config.yaml
n_layer: 9
head_dim: 32
vocab_size: 2048
norm: "layernorm"
bias: "none"
parallel_block: false
lr_mult_down: 2.0
beta1: 0.95
lr_head: 0.0119
schedule: "wsd"
decay_fraction: 1.0
final_lr_fraction: 0.02
doc_mask: true
steps: 4175
Each number is 128 + 24 x the weight over its row's rms, rounded and kept within 0 to 255. Layers, rows and columns count from 0. Numbers have three digits each. The size before them is the row's rms in percent of the matrix's.

# layer 5 MLP down, 96x768, rms 0.341, rows 0-95, columns 0-127
095:137088107138127113133102104118122138175150111121154138136123173125095105112127193134113158154164134113142121130107133090135129131134137141098144152126126126098065167151108141113141055138110153129117117123109166118116153154089144145146136130127162143098101103067122118119156156162121136119134107089131136115150093134141118133141130123121149130131137076131123120165137143102127131113143
115:101107093084125148146148088147127149127117142167129161148168117140128170179117155130129163112092108147116123110142121120135102108148104162131132083084113144101116142136137142114085123100172125131115137119137111077152111158130096145125140106109140113174142114119127146180116107114125125115131149158130178097123161120111166136137125105143151133136109110101131116118142144115130114144121
099:147125134133162173121119125098123127130126139139108123130155088084152101149147118136124140148142105114108149158133117144129133127123081120130137133145112100147125162154141112104132115124135122173090155137124088146116102117115135135134185126119116134097143115134153140172088167126104083132112106130115108149108139114172107171090142125123120138098122136116176140123148161175076140088145
100:144162124139128157126086136095141098127141107068168129080121098086159103109161120113131095151141117100117137119136105134142122158097124120066132128122156093115130112107127125131174141123173125119128076122145102154095093122166144117095138092119109127097172128154098133117151149151131173123109054133147130109134107095135123138131121121097170133111124114149094137093087197120094137076110
104:149119118101105131094115133107115134187099105117112109124154140148143135120108112143142142114140150127126103106079120111135137063115143115159155125101136132106111134132147153145167138130113170080136145145129099109155151111128101118155141139074128160119092156125159130126108140139137095169131109132096103085142120104144140141105086090102127145145118136115148164103152135129153108157081
100:099135139109143130087140133127109153172158131119141159129110144097112140103119118116133100132121124088152076117123172094107181111090091154078119091130122142141115075124121076123174161139095153138114137113183131140123141123092113118090134059128143100129118156141080131149173152113133158155109108094150168091099128107122168143100123137158130116180081105098135109115149121116104142141146
105:122132097159132109174178116087072148144180158117164104148119109124080173133160146135119140130136146129186157149132180138135127136110169135138149128121106127099197082122128122158126076150152149131116150136111123147133118107113151129114091127101074114163136140129132151144116125118113103134120093190104129136150168129147154071140129096139123138120139138101137183158149158156131117132159
096:088154153119108104142143137169141133152157165177128153116171120144161137142127126145139088072127120156177114095134135118090194080124114168119156116183132136146112134119113105148132099121089126133129148111159137104069136115141159125087107136127144070138135126185131126104152123128134137106153149117153134127109097127184162118150156141169139125154127102144119141140142086143135127110107
092:136136132115136163129166145098183171120159181131108161143124171139137139149112163143128148109087153129131127099085135113150142136139097120116117162112124096161105133124127137119154170128157123116124109113151079103143118153111086129114138131147145164154135160137140117163119120111143139129137168110120143135125134149112135123073106134118142185143137104135100145163121097145172142107171
102:157135161079120144144121139134115115143145157132156141160112136119106156156141118120152147092130125135108126156148130121134147151150127121129121112129158125124142117096087146112120144084126093142161149133105165150155137100176139077137152132113096137156170138129136131133074082157068146150095139107097124127099121144084144076131109106127121153084106104138114123128134092136136110126157
100:143119163178177126160144107187136141123129101114076122112133075118172100165105110132100113093131175097136104094115136130127147139140127167123143137108085136145120107105129107122140120124096144132134147146125107103097112094130088120162130110134124134178152128114137113130132120100136104103162069145113097132138108146095132146146126125130159112151119122108142123146114139147137110132122
098:119117146106109147146116119109189178118140105088127129146100133125164101138114111163127105163142149131100104096077107170144124127166123130135151135106152123131119125135120107092153116099155107110150156166104120115131103117100094173168132133141164095138103153100113110145109085103132121135131106116150174156136138163123139133127179110168123141136116097086173102145136150125169114154143
105:124081124147175137141136133156104129100096115093099148133101169137114087170145127135160097169151100120186087134144059108092122129116181170127125108122144089126100110109152128092127130108157158146133088176142143115131144103129132122137162141188114172078151132101133135139134098158141112081147107130151122134072157171180130127146070137095139091123175099116112115114129101122101161167139
095:134142109141178104177119175132134098087081164172170125162139100137139160143157125148156135136140088163121154142175096089165092171188128133140101143150155128121099086122100114140130126133100120133130106141152155140151132173158128149150120099110083119152124139150174133134152162103150107135172113141136181144107167127116095120095155117101120106117120151120130100131129116125142155132117
121:139166139151136146119118147144100158122149136159151142127152139120111167138123139113109124142133136160094111138127135108159079124137148147122144147154130120139137139092094105150111118152142134112118112164164086118120128126136124135136158122102120125111171122134078161099100160139120162134134147152116128146156151149139166096129114153157086127163143173109182159116149111152160157170114
098:115123121097102113118127105102094141160109127138109142125092124141115138154106118113144181079136137151119153093165127124104130108136150181137148135115107110108114140145145086142120123131113164068153143121107135138150127116100102115115143163107111135142142137120087123106102103115108152149125143181114098161108102117134124112171116118157105113142131114139173161153137126141111110156111
093:197170129090145116143121137143177146155114135110147059128090105096111113123142096160111143093115143135143163111183134141126084145143128139190111143152161138133142155129100136139170125096147082181138143126137134197119112158149127136122154134111142120147148119110129104164094127130143124129118124085134161091150171119150121131115153165128119097131091179110101152158173123135129111152148
115:107099105159107111114087082092103160144098128099112086193116091164133087155164125102145069132117122109146159109136101111151112112116146113143158122180122129132091080176124137117091097115118120119137154102120080079111108146104110147159164088147186155123150122099151125101133103156161094106205133121121129091138140092128121137132132105145111144121119176138138104128106110103119189106131
108:134127145129059152148074165143164160132077120160132118124131110139113113088059140125086118156082137092112168131110188174123105127115141120108148151139083159129221150131151113122136118099116093088102115167117150114116135133169161078134129105098123077100106110115081097093085124101102142126142108146121094113128091095102156132149110122136092126134110119151108152140113145155110101116137
101:141156086120089141109116096162155108117140146162118162136153152170078142136129097158107122134138136100161129169090122143125142109134093073103144145111120112128135126110122112135134133087151139103113120111136138145141115111121104102104128146099087151119110125147128111126125132118141107121090120111134128092134135115115149140139154168117076149123149135177145154156130124129116099136114
106:143097105125114131119091195115129080143142159120133128126113114126148104122102122120119150120156162136117074116121137110187098079163137141093152152138121149127145088161130158102123129170144127116117149123137124186092110102099145180125152143128145103137121129149088122188119117156134152137134149120113085143090100115130129135192126161124110121100118102113130163191107184147168140148099
105:078149094149113122123109118146122107098137109131146132079132093087148154131144120109151154121153102101119110110119133114106094101125136177125094128140136147085144134150117155107116138116130106156106134118145077180134138170141126127104128137082116109139137122133161106101151109112111155159098128134096109119142128129146119121142091132072159084124088137053102128145124143121179137131133
099:077107126114159138099163140106114130135117137116158139086147150083124103128172120127171114155095133141111165149155113117123138105117145126119138109111155130109114120126129120116153176129135154094124100126112156113153139140118140150154117128107132150148147099156145126109100170119146103097079136136137152148074132114124183095157146085125159183134125140127147163139145165105156101124096
105:126182138117150124117095115164097112106103116126131140137149160092133151112090094187139106204124148111122112105153148135117139112137091120120135117131109176148124135081128122150074119113127079115128131114156138124152099115139136079112176160146099118142115161127084080097112125140134118105145183101153125119122169114094130074121128118064136166160144124104111127085110119139122105129139
103:146147125130109126106156119152079141144166174177121116120103112092158098117112137144134102152120116119123115120109110158095175120113149154085094131150126147135116113129125105176120154134151084109088145057133120132110123103157115171125109171146143165097088127164158112066164122157162055119138119091115102156153127128123134126091117130104128155174185092116120104131127122118138119153124
099:112113105126173077150175092127134109159114134145117128116094134141146136089105165103120102108104105127135125085177084127149144121163168103169133177133117170127151185136093094086104120131093112132105123124138133118143141088115079137130128051119157172119130154144129140123137150108135144130152135152166125108141137131119140147169108173114105123128149146113140117113164122122123141111130
099:090143115149112121117124128135134118146153136122141092126195125124121172121161148136113152090123159109170169131120152157135155145156120161135076143115127150154133163157114115096129146121144156139166145135146134163172111123170139124120140103122124124126126163155140142190143159117155095126065145133136128166122088135127097141107102174135128132082127151120151107169133164149113138145117
099:127135127142110100106138153083124105142144110137156083135100146095122179116150094147144131144165077105091103090148140149109158147147112131126165124157129167135140104126158118155110108101124130138142083153118139155162148159102151149142155150110129140089137106120153125131089097115096138118173148098134134144157091157110152132165073105127142102146088124158160096089141137152111147114169
098:102118111142136118145118129118169134131121100138069132122101089091119104127126102143220099137106109095155145121155142126133166064147158145136134103108114142118125134146094162107157118130118158131117116119134151108112141118164126134155127124140136099130097117161118093137108103104129109130122148168106077117142122154120130137126134128098137151125155115145098108077125094120104130112126
093:171124118134162153098094132104148081109169155146128112114164112110098176162166110135130161125100093147077140107099100161150138102149133134131123125101085166112110153136154133136153081158123132137146169108097103115095137114098113168133137111104132148178140090140163133132141128145122101143142143119149130089149126093122145131151135153150115113110163126110106145127112099078090134126130
098:088097142130147134145162123132087120126085130102124081110173127155166085114153092097136092111127146148120132154121134087089086134179116122112120115167120138111114156135163163160124122152181109114101108120152083109132139095183117126125136110131112146120105142148125171139178136105166152144118126131085140088116105150119177145095089103125161114128114176099134165134110120179128101129118
126:115106127103078145118137131139116132103126077095159165171108128136161128090112175114102117142138118132152140154152141145110111108125087162158109127163135105079098154116149108123141118133049140157115128137093132149121128142119122104117091109140149116139117169154136122131108102108127129134111122139106133092127165097132113081156161144135114132121134112151105114128101152155147133142182
089:110113110129144110110090168163111093084101109151117123160138153086129159102094117110100113114172120110098097147108187143138095131140137164130115133157109095095160079156155091128074135133100138145144118110148156129147142120095141088163110123190112161083088113130124166111130131121153142126133146134154127148147139139142082126132116143194140130153152111134160142073130141115153128131115
101:106125127108143140176140115103111137144139191126142106144153094124112114124136101141143119114174124119119149167098104107118115147165132151108116115103145112101108099183112115145109124107110109112128100096137127133149159128119089137155169129091090142156127144099111148153160115138151124121091116165176107110156122139153108143104153095125182127137118125114133093080075096107130130124144
095:103154095097125127154165158145109111121146140173148116154113164099116154117170180101167157118111098168119132138101119110132096095135111140140149102132148115146137113142098127131177128142087117168145098162141121153138146110116137167129119149148111132159111128117109140157131129111106110111115077139090100165113168129143103133149075159151146104092121127151113135174156155110135106094121
092:191137117102139159121080113113111120111129098090129108132133073158176152136127088173121125113141137097140169143133129168148093164131132137131126133112113102114123138120138181173113129124161096129161108142092160130106141151084092134160113146119152086105156138139123169136151086127119131133108107139174137123092116125153104157098118104148148122148091132141093123113158174105123173128115
099:097117156112154087073128115155138129164111124124128098097171139114146125157167156123103113138121125160124135109148120127138101150154100092171150128131148132160139067100127121148106152119118128134112118106092127129134133124102121115121138134157120196186170159117145127130158150100079136142131126137142131165095081134147105118122104112093126112079104149148121166157141084111121134153145
093:152114136166146170126107108134100145126181148176107163144148155125070177165123116137121144136078131117137144155103106115128172114164095122124142117124109062118135143105069146124139140140153086125121144117124138127115139193086119179124122107136167072131143112104104109114128122095126197121136147096167161092165120145154128089143096141143118096106084104129120127085119153099107118150068
098:111135141115113134129123151130201138113143168120133142116112167124098127144175148163168145126165093126117138129098163114102143133135091131118125150186200131147101176080096132156137169105136124128134157142155132145166162157132130128107120116133157129110117153131126119115118167157145140126118080141128124123154143124130123149117126121107111145125124147146129143103094111102104091151143
099:115155108086097107149147117118157116193123086118118099135136145153136104160108140097144150114149146110122103140185117112121133129094118122133139129115094135120111158090108122148180130149121129146108143144138113089162178099164098140139162135140119155153112102143178156126132119191130139181132147107135120127139142118117129120169123123143127131132113122148145103160139123118150098112118
090:117094157139110116144067143119126095166118144082135127122163141137146123149123124119137113131175169138114130128106136137126116145159115150099097154149156098110125122137115172128136162098114125116158112141135098121122146120118142148154139144127121080146135113129124146125148154144129101127128144111098128116111136138149125122138136125100131072131114126139129118104162153127154149095148
097:138155126096118155130119159152152149163183148124154156184145132137107121125142141162165122160144111113097148139110163129143143175125112127091131109127130107178116105115140122150084116098138144095119143152109115107076155135117121105090126142127120090126120175165134139127109114105140157117136141163163163120150134148133133111156173082143106143136147126145120079147136129142144158112153
098:127110093110115102101101150152179115161109093134107165113112185129097169094127114115068163124154144104145100120073120138139137147126137110106089099134096127129133156170115102161121124127139109108188123099094103120118102092129171126109158121112117096173100171076097141153110155144127158123104113134124131153126164104159107179175114127148099163155113125142121144164120083145118125118166
094:201117154118122111140120141098141138101109150109085119107126099172109139089125143132151108097154133104125143114142135163095138117102111218060121109082134125149130084112091148126153117161149158125140137116125139169082113126132152129124124141126162143119178134117139143114118154173167120102114161148133098145131170118085109171100119119128109131160132141124068108105130128167148124116125
101:113133153184134146124086137108150109122116132115143105108105093168114116123156117125084129113094145133130158127110111112124131158098131157104099124097141158149085111129107073106154056142111106117141099141098090118141118140112060106061087151085114097129116126192145130119159120116104134123110137116132118085162160122125102144130148128125153108086152192124162123137128136090158151156096
102:119148143094136176126133110135101105136152103115125148150087152094127140144100120123161087122172154095129090169141124117108116133117128102139093096141128159133150106159138140176147124104119148113146081093131140135150167162105080129185118141089117142126131151130135152160120143090125118145186142150115123150154090141157126145064134128122158121146130133139162145126087086151092101126119
099:141188173119139127192152160141152121144140080121106100144128123159119162148138102089122101184083142174099139104131121122122106166095164109187134091068129112131130155130085124142135118180156133154113161153129155158111164121152159112144109153155161149137150119148140141083149143097110131186109121125142155154170141133129128176147126112128067092109152135119133135142100126109146153134148
099:126143168107145068135120106120146128168119115102115133085127139078145134131079091106128139130131140134147158130133083117147137132144105083107130147161121129091108105110170130066137138093132144123157092178104123133093112129137110153109146108157176146145155131108103112111070109114123118140122128144115158161151127153095145141124122144147178131083107158130114122124103130175158138160171
093:167087156113130143142124127133188153120164093095102165107150136136100110144121147107102156120077111139116128161125142134139108131160107077166164103138129122137127129110144133146155126120170113142110089142184119121125129101165116103127126115152088109193111124097106093139126121114090125138095085156124131124115139163121139115182113109123107170076112109125146107138141102070095100149123
097:150117145142149121122089117125166169155092122112097162126142107141188093125117157094099093131144177114163152166153148128132087142131134105154130179161122119114142115104131162107134116129134165138164083176116126124158136107144154138094113097143112138140119148147091096161113159156082119148151121122137155114096118151126149185198145157145138142142122113155136118098122124127123130142154
104:136118137124174085097157164172139142116151115150128156113115152115114177123133140189124143145121101125082107139135135121120128133127090159143139102149122143163164151089115123157097121107118172152144170137173152098127140122175144149116123158129198144117146116128109113126134129113124086088175148091143152085111144089139100126131169121120155116108121135120120131100135135086154109147125
101:161117111105153163138134124134119123123169115146159150133097110143137151125130127125185117163124160170088111147090103117180140124101165128099148167085129126121131103130164133120130170146134088106087146117144152146102158128108127149101148104113153149129123115104117131107140111137104179117086130113161177159164115097165164119095137139102177116140173113185114085121105154115139155124097
097:118115132098135133143126147134154115119178119128101079135067117101081139112176137150153160122159119126145165116127135162099106107117129126102167144116125128142147115187108106133093137136147116073154156094114144139122150112114126155106166126111108116149143098158125151128121126099097084107096139144112082188111131073119080150110181095145107139094119115118128108131127163155147137139134
102:072163122101145133117113106120110123098134151142117130148127151133169126107147113096142149139166139116108109130137110144115143109099159128097135084074129111086129131178151119164048163141170128160148136106110122133139119125125149122115102123097110105137109132135107158160139122151098151165093145160078098138139111133120097126167159119115069145121090078094109130151125110156127131089103
093:118116145147123094139124120156114127123112118134138191138130147112117084120131127112114125134081136166186161132135136091113169097127120163117139158121151097127109137146152178142156126132118157133104115148130134184147140171149149101138084148119118128097128123139106126111119137168170115136132121128133156181130130130116099111120095175109158147120137135105146107113123103128181144128102
096:131112160114135129161124094113130133118096141148145119097111149144116123118110150156119107106149117163116124108110099157122121135154128093179082123152145120176166126141145134133101131170133117179123134113125138150119117068137128150130147129061135120135117094117160119125149112081152129137103158112134108159157064130125111137099136125134118140148141152102112145147091112117097148144153
095:100150149121150135129150151135114081119102090128127127090112155123164112123073129118113140185154118166153124122134144131119166156083143085107118140176144148119118129120141121128166142113145162153090099147130114080152118148114168108139106123166116117118118091110113123117120126117109135156137120154131135113131104139106116163111154135151095111127168158139164144071129086121124136166083
100:141121089115132105136152118161127101122124165141122101080152118150072107131117114115159131159126150116101138137126106089125106158129099094136079147140125158163156090109188131087136089161153103149081184145127077137178155145118075142142128096136092150158138128102124116156131117107141134123151117098134160150109138131129116130111155135106118174107157114125108105092089149088114121120115
101:128115139094148136095118103135095133103132142153109090127122118160067089077117142106118128138124131095110147176126147127121165149133115153114180100126108174126157130104124132122143161127094173089111082133095070101099126079145088106115095144142104144122146117160115149121154163124095155135116102128139114147110092099075099145123146169091147159119118132124139113148177149146099122098149
097:144123119133154136142175127117151109090131144186155148138152144139137132123090103141142156155122122161166152100109112167124133154117135157107113151118142116110135144131097160083135102164142118152149118167124128120152099161113103119140092166120148114086166106159098136109117139119106127128127105130137135103162127128102165115159101108097121145136177137153143138111152086128079127148162
100:132129130179152125141146153151163166121094108120111129144159157124125140113140140115121086145118148084166121133137170133115129168114131116110096148121107096101140149112175146128114099137148129136154093140143193122112125139105128083142123141118086118098069121139105107109131132102138148150179154087147090102119151090095097173130103132149132110086130121135127104131133177112093132118080
098:085146118099143121086113136116107085131117126167147110144182106171122139145176113113130122100123105134121112134124155092124136134129128142089178138130142185180111109144094067176122139112126147092100107075147125144166096142162099118135134145118132130127120130143111115131153140131112122086132127116112112160151155122092118115120119120124160097122131125092119158129097102127111108156155
101:081135169157154187122141110133155067098103130135137089123147130133144083117083116143109133143148177102123123119141107158163103146126117130136109170116129125149102110092162186114091113115139075105119118138128185124126137109116150121115158078132132118106130173134152118114116131124096138136114142134121129115132141120167104106153134106163088142150126138133121119107135114120142103130142
093:133108102149162130127174151055129148179125143160134171116138096169094125125112174109153109103123125134127109204152155077149092119144138143141142082116118153140124093163108116120146135125127128178175162151135092144096133097114162170147161135123129087118120102128103107157126149112123166146165123055177129141119097131136176167167105129151160115113119138138117109169106160127086140135133
103:141116121121074136133136137152129123118107129143132121121139115162144127139124147120117115148143139136147110033144149191141147074101117170126124149170097119148124157163086131096104136164126115096127086124132178145122153163166102120120115140144151159074117118105157155134084172128153102092153149131086110133168167123147124104076161093123113082103093166116095139145162123167136124100117
093:126116160115163135118072148178139092109133111112167132118118127137106148172073146122121186114091123148078090131145141148124132129109136096130154096095101075105175101106097101098142113161132147171098171108105119131108158129174097184135102159159183143137086129083139166105126155119172121101142130120170150087134128139127150083137122141151141136102142110127145096151157123147131130145127
101:134152169111129110116094105111108134116116119151166091118114129141141100155137127131157117124140101123129135153105157165117093104120128123116111142099132086139108117116139107126123132136087165116127138109125136098121149138128155147165119142175138150134132147147148179123147126113112120121134148140102142089155055107127138135096151102169112121135140135128173120107150141085176120137116
094:148116107122124147144112127134091137125170128074127151135101159140133125124110177158110138130126137124150137173132103088106106113157143106107121110109121104112092126120171163133098129135134133143112135135129152142072119108141110091137145145189146158140169151157135142155127139128157150163118133128144136131123141154168107096127158195154127165116134111165102138120108109105134104084096
099:148122134167178106093139113134110123137099122135119115144103091122163118093171105135176105113175175135145130103111103124107156091158129129091128134113117085127116134143154144129096090102105124125117121134137141137163128112109121142152092137141104073089156091089191109096134154128131092104117120131153110105130164177157178181137116149096145176141125137114157131139136136053109144125083
096:157185097156143146197145130148135130133132128147118117138138144129115077164113097089157130134103118130140125125123107103162118181151162109132120141166090139118170166137144132124134152103129170134121187119169134162119128080140158113153118142109149098100136154160097112105134129073104131094149136127137105118133115140149092170144132107122110105120140129129104192158108130091137122122113
099:120158090153124141124149118064139111141128136122133101116113120161130122148153113149148139109112136148094100131130126126085139124117151131144084124147176140154105139152179093099127120132099124142113130138122079094153090119103133124132181177172130117130091095137145113096177120161132110130107134120098118132102114112111113120127091148127151133123119094095190131147117124118162189123077
100:121094098115127122066135132158115145149119135117122087139100161123081117164158177121112170108092098169147138122142109128120106140160097125116149112108100137143099089145169138151109131148133150141121163141132129134148116116132168134118147135121129153144117155105145128122136135127125149112131133162140111131117138193125166111100105114111138172174158135166118136144133150169114096102145
096:133128128155145130107074105165132135101137134142105144146127104150142143124106123141136122170146134149103131116170167127101180151149133135183148096130146149162130131140102135118092106133143142141166106105115152095144119133111175137128139152135135170170134115153101146127126107128108088151152143133147133104112124149103074111126110125152150121127134083152136101068158155135122148117185
095:152114058170105118142155113122103153137122159138126193127150144121122126116133135075123146147117100109106116152173104068116158113125125069126136078114133136127147129110131109169132132112117086140103122157159112110139140096125089103134131154130100141110158092123179095142146120140138139098147166122096128116155126108110125112139101162193175108137107150087100149116109157176134152169152
098:116180120143138161124144089128132175135135117153092136141157093125144137165127139138101108157090125135128107105150141132141114152170105098191112148176148111146087130138149136159152124111118130154137140111133106150104121157112132146103114169209107107141121158135114105089135106159095148199135176114154108143118148166118141109108150157083185149097157109148160152157162121111097118159087
092:139117159128122108127149183138160146171118108100102141110128076121141117145127144123117115133109185152123161140130153124151152148106119141175118112140162132121147122100142145134133138138128124133142102156127170082152152151172128157115136092108124153169100118133124100130166117141110083159126130136084153141120124116097143150130147148115084128143124139119138116148144140123073134104136
100:105107127137119154106116170127152119109116142131141185111096100121100101063137103090118110086134074131127134101116134118142089162096168096129139118105136149140115162149173102155145168162103110138105166130162135110106156113130105122133137119134105099091132131114128096140091136179172136130117099170138095130070117098151141158137104156148132137089097147121091155139103113135088119140121
102:124144092191113121147119075123132098132136102177147192126127112123110146127087099109108113106105108149124103160114105098190194127120189054164140133104140117126145093132154126154173169081123083118091123173142149119109096129129138060079120133111118148169102084147127098143139103136162162135140123127094138096147120151118133136130119140100136119115114150126159126122128118124137115116104
108:126194104178083141152131102114090140133086119122171099147123101172115122173123154087162131127134137135119124149126090092146162146112110116152122173124151140138148147103086112094139102131125124128109119102137094116106125142115114133114103125148143092088156132150158109108131159107108134134154115138132178106128126120147123102131147155126090099143159140153129151144150111143144158101102
096:174127130098109137139135153148115163170120090088152138110121162150167154119101149131100140124152141103122148122131155165161148107086117130105147143108115136127130149137120095112091100185117131151116140141120152126110154114115135121170137158175104129128124079123153146139127092132099146111108116088155163139123134120170136127119146095101127115121129122166114153149113118116152122123158
099:153097106145131098088150114115144151086116165134087110119202120131107149098124117163096115076157084197102114106122138138150135083116123115140104098136133081105140145142137162165120144129130145100142100133107124126141108183100118101133145103131113099125150094143086137143056168204146101091127128141140130159087160143093102086125166114145119117106111093144097129155162133133131116146109
095:102155166125110120121139149072113154099103135120156105125057126111101093135124123123108156121138144129096143134138108128154140157129155109210138154126206123088138105142170143144138118094115102146128148141108167126129092141122162118118111129143138099136134104094149077132156120183146113144118132067090108153106113121140131136122119143164108109115129144105137164111114110140107139105115
101:087079129111100106079088150131090117105086150121116112135122122099091154111127158107073123117135183124158112110117094171094116096139146090120146115100152141119135107114115104138145135153095118072173105129092118124152133145146185166099091094076134150138130130126187146096162084121091133145131179137121135140137126123114166175108106099145146132132155109103160100137086137136141132123123
102:182148130100137115160188120111101109132139141131112151119117113141147115142178148172135109123110135105087090076141138122113156113099135129101077101103103105137077100140091117134111143123118115149120089115136152138126162119136119130122084093125077131097128076123156114132125118120139115090127128126142133129105140175137115124102104145087163086147150152136059131109073094108122138113103
102:116143109144144108116130112113084173155136128101102114097152157109136128127110115150135100131079062138138161123110131113105134101101087113105127143148118133120128123132125163103116113125134105145148131069067111087126133137064131144123126130127166171141113149087090088111118108188155080154173127105114127123124115081111095099117121139150133151108167107160102104106183157171115127122150
096:136116124136110095143169121047134137093145096128094122117108160184121120119155079147133158127118127161120114158118127100147101143126122114139151142098150122122146144128129154119150172117127133104109166107126130160135135145090140087098074129090142134140120108124120135148127177178152130184118111078136149133117153131142111140129144101104098142147179116111121116145136128116139119115108
106:130146113186130123105139138108112148080139105114088128125156099125135113128122123158114153099090136076156133122185122141118133113085140088124091099083105134139100169135135094088117141089137151113134103115087121146093078104111173121134128152090096107120119088109150108157108128120154158158087146131100059133134124131088070110093098147106136131138094140120115127131159116114115133153143
109:108085163097114118117095100152131168105099095102100128087116138121148120094150103102111160108124157114135114130108153128128086154111113127130133135134125141139136172101098184089128135107128114127137160088121148122106075119159168117135110120109128114098109164092146122111113142101150146107097111144106096183150115143102124116113172123151132113187117107142139113145138138154131052143129
104:117127152103146123121131117152126118132125152115148095116111120083141127120103101114094129136112098089135154108128167150125106120130134113159122124135110133095159194088113120117139097116172118076125126155126099130146086149145176114147126110136175163145108132137115174133151101128120097097156093131094149140090124116119173113104104134101096121128111107096124136095163117150102130061114
102:118124121159090135159130159149156098097120150115142149178118133121164096145107132176134102168139100166117124141123110126129130145082169105107104157132135157147138161144164100117130126125124149095148142131156150111140106138167125149133128100137165115158114173167096145155159155120151136098146113138166133118145174176134128111150155138108089110138189161120144107130108133093142130139149
100:127110127121100149160198089117130140109159118107125139145153139166152169168109097110128163108116117116179107130097099101124107111102192132077088108142128106122146136123142131156169140150092160174119123153123141134160125161127130128125115143112110132068123142125110086137126128149164130122116125112094126083119087116106139113109111086117173102159141122106112135160132159152140129126117
106:133135161142081097122141110100099130090161135106130128082112133089125141097112206102098151117136124117125163131115172167119123163116071111160124100147125061096175082099134150136101181132128123151157148109089147134124136145123163107081121127169094136098137179081134102096107094055120128145086139113104132141087103158123116125112137115124093082140101124148103104131189113115154129122155
100:154119147139067135090136138108121113092137072139128128148133176092145159112120139137135141120147140074132116103091118177103108143116137144114138154139094161147118115133150173095100125166141138112152135091100129149137121163136125104153154101154137134116108131078147175142138120131161155091122128149092102133111113152134127092136130108134113156136111131159126114075073106144121121121109
105:108093152162058127156117127155118138161132165100136093101113114150167156095145113126085077125115124164142139127138166135117118123159125169166118116123168151114082163126125120109130111102126162110117109074132130140123123150135117117145085125142134113103126102115126154110118113138078135108143122163111144161115130086147126114086174107132105151152123153130119105086069101113142115107148
096:112120129105146134126143159124140040108123120116126145153130107134150070118139108123163162122112050127136113140066097153109135128113112167156110123120101133161127146125106137118119124139081134133163148115166128119111119105132092160139090120131144112083114151108159165142119074087126126088106130106150112160160076127130148142092136100140095130154088121134110123123133113137117116117150
097:129096148086137146129072125099144131132148129138127113152100150127125089108167145113101136125146133149125133140161085123149141127115130138145161162126110171127123121125087140140134136146118100091122130165139132125151120119119135116142121150141108149118124085140112155101147108157148164118142120148160154094171160111130142154173180173141136131140139118155150098114116118135133133127158